{
  "n_layer": 15,
  "d_model": 576,
  "n_head": 9,
  "n_kv_head": 9,
  "head_dim": 64,
  "d_mlp": 2304,
  "vocab_size": 32000,
  "activation": "squared_relu",
  "norm": "rmsnorm",
  "norm_place": "pre",
  "norm_eps": 1e-05,
  "positions": "rope",
  "rope_base": 331000.0,
  "rope_fraction": 0.5,
  "qk_norm": true,
  "attn_scale": 0.149,
  "bias": "none",
  "tie_embeddings": false,
  "parallel_block": false,
  "extras": ["some layers without attention", "local attention windows", "value embeddings", "a smear gate", "an embedding shortcut", "skips across layers", "capped logits"],
  "init": "normal",
  "init_std_qkv": 0.0284,
  "init_std_o": 0.0,
  "init_std_up": 0.0284,
  "init_std_down": 0.0,
  "optimizer": "muon",
  "lr": 0.00989,
  "lr_mult_down": 0.7,
  "beta1": 0.9,
  "lr_head": 0.00712,
  "warmup_steps": 0,
  "schedule": "wsd",
  "decay_fraction": 0.814,
  "decay_shape": "linear",
  "final_lr_fraction": 0.0,
  "batch_tokens": 131072,
  "seq_len": 768,
  "doc_mask": true,
  "train_tokens": 1529000000,
  "steps": 11666,
  "dataset": "wikipedia_en"
}
Each number is 200 + 20 x the weight over its row's rms, rounded and kept within 0 to 999. Layers, rows and columns count from 0. The size before them is the row's rms in percent of the matrix's.

# down: layer 7 MLP down (transposed), 2304x576, rms 0.0113, rows 672-696, columns 256-319
# up: layer 7 MLP up, 2304x576, rms 0.0669, rows 673-696, columns 256-319
down672,097,230,191,199,200,203,261,248,205,197,216,227,178,191,205,216,202,184,210,203,178,183,164,218,223,191,222,203,206,190,216,231,176,193,225,229,186,193,219,173,208,218,175,231,226,200,223,220,205,203,207,188,178,219,146,226,176,205,214,186,210,160,184,190,156
up673,100,185,210,217,195,166,199,224,183,212,224,195,171,210,215,184,203,168,224,194,219,191,190,212,187,182,221,217,196,226,172,221,224,188,224,208,205,212,163,175,240,192,207,211,201,199,193,207,193,170,219,201,162,176,230,193,203,162,169,206,213,234,175,202,209
down673,098,223,165,188,199,229,204,206,209,216,194,201,196,178,217,184,199,187,220,186,215,210,198,185,196,174,197,233,206,169,187,172,197,193,238,195,192,198,214,165,186,200,188,192,247,183,208,217,220,235,192,200,146,171,189,197,178,195,194,240,206,178,204,193,212
up674,091,174,223,219,225,176,216,207,229,216,190,172,206,184,196,213,210,192,201,182,190,205,170,236,212,215,189,218,198,201,180,199,213,184,218,208,212,226,202,186,218,193,240,199,255,192,222,196,219,203,222,216,208,202,212,240,190,190,167,184,186,189,209,217,212
down674,089,205,218,197,194,205,193,174,173,163,208,187,176,229,162,205,167,189,150,220,209,218,154,165,205,239,178,189,197,195,212,199,218,199,208,186,209,204,225,199,174,221,254,184,222,177,166,203,163,200,208,204,185,169,206,193,198,193,209,244,202,189,206,213,201
up675,100,229,201,202,218,198,222,203,201,213,196,178,210,188,184,224,203,185,214,222,196,175,202,203,192,213,210,226,186,206,175,219,228,200,224,221,196,202,202,185,200,180,198,216,184,225,193,179,188,186,233,223,217,171,194,188,213,187,219,220,225,213,236,194,211
down675,103,224,186,179,198,181,208,190,196,189,214,208,218,235,173,229,194,173,208,175,225,226,187,209,220,207,182,227,175,192,203,194,226,184,224,229,216,221,197,192,184,194,193,219,191,191,167,162,210,220,225,203,175,233,182,210,206,192,219,189,182,190,248,199,204
up676,088,206,240,173,192,233,220,180,197,175,164,148,215,180,213,171,177,190,181,188,174,203,220,219,210,192,180,200,208,177,199,220,177,187,218,174,256,192,214,196,195,216,204,169,216,210,199,182,221,209,196,222,166,207,172,186,209,210,181,174,216,228,197,179,187
down676,090,200,262,181,224,217,181,228,196,205,203,183,172,194,217,192,164,196,192,167,240,199,225,227,230,220,194,208,216,219,205,155,171,194,182,226,189,190,176,174,188,236,179,212,204,203,206,192,189,231,176,203,189,159,182,214,207,173,175,188,180,192,199,170,157
up677,116,217,215,223,228,202,220,183,182,216,190,214,170,181,209,212,202,239,166,185,215,182,238,201,204,189,146,157,196,205,190,206,182,196,184,178,208,232,191,172,231,199,183,192,199,189,189,220,218,202,215,195,228,198,184,258,214,200,170,244,191,182,171,203,238
down677,113,186,191,224,230,214,209,204,202,195,205,207,182,218,190,202,217,208,219,199,211,183,189,192,229,173,177,191,235,179,183,153,166,218,225,233,198,174,202,195,182,190,193,185,189,192,202,201,213,199,180,195,230,184,197,192,190,165,220,235,152,194,203,185,179
up678,090,203,208,163,195,217,195,191,156,183,224,205,211,194,197,177,157,208,226,158,207,202,201,160,212,236,175,167,235,176,224,216,171,194,217,221,206,216,226,201,191,206,177,192,198,204,188,233,164,182,198,218,213,222,223,204,186,245,209,208,222,201,193,189,189
down678,092,200,154,213,205,197,199,203,213,186,227,212,217,213,208,232,220,196,173,186,219,181,200,220,205,177,202,176,185,219,209,192,193,225,204,213,238,195,215,229,177,194,231,229,214,163,199,226,209,203,180,209,219,178,217,204,218,183,195,210,202,174,185,221,211
up679,097,186,211,210,197,216,215,225,178,182,186,162,153,199,202,221,208,198,214,206,208,220,203,199,193,211,194,207,227,211,193,177,181,193,213,208,170,208,220,179,206,195,234,201,168,205,219,220,162,253,163,176,191,152,187,214,237,243,222,198,203,195,215,182,245
down679,099,182,186,201,193,210,191,202,220,217,247,190,179,218,245,227,247,211,176,206,170,207,205,195,217,224,228,208,198,166,209,179,199,188,193,188,227,210,234,198,201,205,225,201,202,163,187,195,194,209,151,213,174,194,201,187,176,182,193,229,208,183,224,193,198
up680,109,167,197,208,184,215,185,222,171,205,184,226,178,195,204,217,197,176,191,224,188,220,155,220,159,220,189,203,185,224,208,223,202,177,203,214,174,209,222,219,173,200,246,221,174,162,207,233,228,183,213,172,202,198,201,187,191,216,193,223,205,184,200,200,209
down680,111,219,214,259,180,203,183,189,208,238,188,190,184,188,215,200,196,208,221,192,208,219,172,215,196,202,182,224,195,191,225,234,214,189,167,161,202,173,196,213,187,198,172,199,196,167,185,226,194,217,231,215,217,190,198,180,243,215,235,164,199,187,188,205,184
up681,093,206,186,204,168,164,214,169,208,162,188,153,220,223,188,190,199,189,184,199,194,196,176,209,249,227,215,200,192,197,231,222,181,182,194,190,180,205,181,214,222,221,167,174,254,158,178,174,221,237,172,163,206,190,242,182,210,199,174,173,192,201,199,204,179
down681,091,197,171,191,236,214,205,198,217,246,206,212,192,188,235,188,170,220,192,154,174,191,184,178,199,206,195,204,218,137,186,194,204,227,195,216,216,224,199,173,192,188,195,195,201,209,254,229,190,190,179,207,215,198,167,214,215,220,195,203,214,209,184,195,191
up682,092,202,210,164,176,193,188,222,215,202,202,213,205,162,179,204,249,180,190,200,197,183,195,219,194,203,194,171,185,190,191,184,197,166,206,151,219,185,177,197,197,180,231,190,177,223,198,217,196,225,209,191,236,199,192,198,220,208,230,209,216,231,176,204,244
down682,098,200,197,172,204,219,192,228,246,189,180,186,193,198,195,203,209,189,210,235,198,241,213,184,175,234,202,196,188,203,202,178,175,199,195,190,205,152,206,209,153,208,172,204,187,215,203,206,225,177,191,188,218,209,199,181,210,153,190,174,189,171,175,190,258
up683,098,175,204,183,192,182,205,181,208,175,180,202,175,209,161,175,231,231,186,253,204,181,178,233,213,248,178,199,188,181,222,214,179,216,228,180,186,212,206,222,181,230,160,196,168,181,196,223,180,218,185,219,199,189,207,186,199,200,228,199,199,208,161,216,184
down683,104,236,180,199,204,163,184,210,185,200,160,220,184,167,178,201,211,206,181,190,161,207,179,186,206,205,226,209,188,216,153,209,200,196,246,196,188,176,222,187,175,230,196,189,203,196,225,200,183,205,181,205,175,242,207,206,175,171,208,197,227,204,212,200,226
up684,113,196,203,207,193,188,193,219,229,207,184,161,200,214,196,193,212,193,204,168,159,203,208,236,202,172,194,185,174,201,187,193,223,188,231,183,193,191,181,229,207,186,196,194,208,222,191,212,213,201,150,175,226,172,202,186,194,222,213,203,164,222,158,205,169
down684,124,202,174,221,244,187,256,239,194,193,198,199,214,206,206,173,217,230,207,199,186,228,202,178,188,216,235,207,181,182,188,187,215,198,211,203,198,169,183,199,201,173,197,215,217,212,186,207,196,210,193,207,192,176,171,209,165,217,240,222,174,213,170,179,182
up685,112,204,176,239,187,185,206,185,208,206,197,176,178,216,246,219,197,185,202,221,185,223,197,207,203,203,203,200,209,183,217,192,201,204,195,228,215,240,225,207,225,191,230,211,186,215,190,223,198,196,211,217,209,213,203,190,177,191,181,183,214,208,185,182,228
down685,110,239,194,170,190,209,197,168,200,213,208,196,237,171,249,206,183,200,218,200,200,192,213,208,197,187,225,211,225,209,201,171,178,174,184,190,176,161,197,181,209,208,189,202,200,192,179,211,167,237,187,225,204,198,208,201,210,236,201,187,220,203,181,208,201
up686,093,182,178,218,167,186,179,210,169,227,162,262,177,158,180,175,207,203,193,207,176,207,241,182,174,172,192,182,226,228,200,222,215,165,167,208,196,165,203,190,194,210,184,189,215,214,200,200,212,207,256,209,215,192,203,176,205,203,170,221,190,207,200,204,194
down686,094,216,210,184,192,172,187,205,236,193,213,207,207,204,189,200,192,197,196,193,204,233,214,194,184,189,164,167,216,219,257,180,226,212,218,207,228,192,236,194,223,184,201,167,190,190,211,199,232,202,201,216,206,192,191,198,193,206,210,219,221,223,188,221,228
up687,100,213,208,238,193,179,196,166,205,188,209,231,192,206,188,202,174,235,204,175,221,222,211,196,192,189,187,202,204,204,214,220,199,223,226,195,196,174,176,233,207,189,184,175,217,212,217,233,211,200,214,175,205,195,226,220,190,186,175,172,208,166,166,185,178
down687,097,242,199,179,185,186,214,197,198,193,192,199,209,186,214,217,144,232,185,204,196,161,188,185,158,215,194,172,207,215,193,193,179,191,215,194,224,201,239,203,222,212,198,174,186,249,174,194,180,147,222,177,183,188,229,174,201,182,197,216,221,216,197,208,190
up688,087,189,220,194,213,214,174,205,214,177,183,163,224,176,167,191,209,185,193,175,221,171,212,198,180,171,207,194,210,240,193,218,161,214,248,244,219,235,188,170,193,218,177,205,224,209,205,177,201,190,201,210,195,221,190,228,196,168,169,185,214,228,201,197,189
down688,086,241,183,178,214,219,196,183,225,245,234,176,226,179,221,182,211,187,193,199,163,226,207,183,157,203,163,198,203,206,199,201,204,182,225,207,191,205,181,190,205,227,163,223,194,203,224,208,189,217,220,170,185,163,208,226,208,141,195,182,176,170,166,181,190
up689,097,167,236,195,220,175,197,196,202,194,204,231,187,210,162,171,192,200,181,219,177,218,194,184,214,199,175,213,163,227,216,211,155,206,239,191,182,195,191,198,210,212,175,214,178,221,202,188,178,202,175,235,185,196,188,240,191,203,228,199,208,193,192,218,192
down689,108,211,245,206,183,187,151,202,174,190,208,188,208,221,212,232,156,196,215,223,191,234,195,210,200,155,194,167,206,216,215,243,165,204,148,225,216,210,198,193,192,209,201,214,200,191,175,157,216,202,212,209,169,197,232,226,201,188,231,190,239,220,182,203,185
up690,120,227,261,197,202,217,191,201,176,202,208,195,197,204,209,218,211,211,201,210,191,203,202,230,159,183,147,218,179,173,189,204,166,188,187,219,196,163,205,222,208,220,200,227,210,179,182,180,240,228,170,177,227,200,191,157,179,222,187,207,193,189,182,226,191
down690,132,215,211,197,196,184,211,217,220,200,207,187,192,209,217,182,219,200,212,224,169,208,174,207,221,183,211,205,192,168,191,193,205,220,179,196,240,199,185,226,174,181,199,173,170,204,186,202,196,189,241,152,195,207,199,188,194,201,208,185,222,202,199,203,167
up691,088,204,235,200,199,197,192,192,167,198,179,212,224,211,222,189,200,186,176,189,192,186,208,158,194,210,204,204,207,188,210,221,210,178,229,197,218,204,183,214,224,184,181,212,207,241,219,213,205,185,225,212,156,189,209,181,192,189,194,195,197,174,233,194,212
down691,098,222,195,210,205,239,217,194,166,177,214,178,180,215,214,157,226,197,179,153,219,169,203,208,213,207,207,179,196,206,223,190,160,161,180,199,201,190,188,213,195,203,185,187,184,220,233,166,231,214,211,169,205,193,226,186,230,182,181,184,183,226,191,185,179
up692,095,195,190,213,193,186,232,196,178,178,187,197,196,209,177,175,239,183,196,196,208,208,212,217,203,160,221,175,197,198,220,185,174,220,207,169,198,208,176,190,211,186,189,186,211,221,168,224,207,186,179,160,211,179,209,200,231,190,173,207,193,188,201,187,175
down692,094,248,177,202,201,198,170,201,170,230,202,211,198,196,249,227,183,212,180,234,185,150,201,170,212,190,243,162,230,204,210,183,161,208,182,225,227,220,165,203,225,189,187,208,191,230,183,208,222,208,210,205,204,204,193,184,161,256,197,152,221,200,179,189,186
up693,107,186,156,220,190,199,216,236,185,215,190,223,231,197,235,186,194,206,237,180,208,168,198,174,202,197,196,186,212,217,200,195,180,181,162,214,167,208,203,204,210,193,190,185,195,193,230,229,213,223,179,180,158,199,198,209,182,188,206,161,196,185,178,191,200
down693,108,216,202,188,205,214,184,224,193,210,228,188,193,224,249,206,208,194,191,221,208,181,181,216,199,181,223,177,238,185,216,185,179,189,217,198,180,197,206,168,214,233,201,190,198,139,159,191,195,173,178,209,191,198,187,192,191,202,194,185,213,214,177,225,188
up694,088,180,238,213,187,203,205,216,223,199,223,216,164,172,157,200,179,207,203,171,207,186,208,218,224,180,211,206,177,209,215,236,207,228,200,195,214,161,225,190,228,147,215,212,190,194,249,166,204,222,203,196,218,221,160,192,186,187,215,213,230,206,186,178,173
down694,086,192,215,202,183,170,182,186,207,203,233,183,181,231,148,206,176,178,200,174,226,204,219,212,250,203,219,233,212,208,222,176,202,173,202,208,211,177,187,210,228,217,196,227,191,215,200,219,194,191,201,193,213,228,199,189,198,210,211,163,197,194,201,193,206
up695,101,222,206,195,186,218,186,179,167,204,194,220,234,186,219,193,206,189,188,178,194,201,206,190,187,228,171,179,205,177,190,212,207,231,205,200,214,176,204,192,183,177,195,166,186,235,178,199,236,212,217,202,211,200,196,189,199,156,207,193,188,236,205,222,209
down695,105,221,159,216,205,190,191,174,220,194,177,192,217,169,223,207,187,171,209,189,194,196,246,186,211,213,191,180,203,208,215,193,171,208,175,192,225,218,232,204,204,189,201,159,203,197,191,218,182,200,138,205,204,223,219,209,217,218,207,211,152,200,179,190,239
up696,090,189,190,189,212,201,148,211,206,188,188,184,205,187,205,232,230,208,191,210,213,206,216,183,206,211,220,190,236,204,192,199,181,200,181,221,181,221,170,234,192,153,217,204,185,215,230,210,198,256,170,175,160,200,197,227,209,178,208,177,214,205,189,175,201
down696,091,190,211,195,213,235,242,214,180,234,173,202,203,200,182,215,175,183,180,185,178,209,214,198,180,201,233,188,166,189,221,246,225,225,224,228,208,240,185,217,211,190,193,227,196,225,199,206,185,226,161,199,208,203,184,177,238,209,198,206,183,197,165,182,205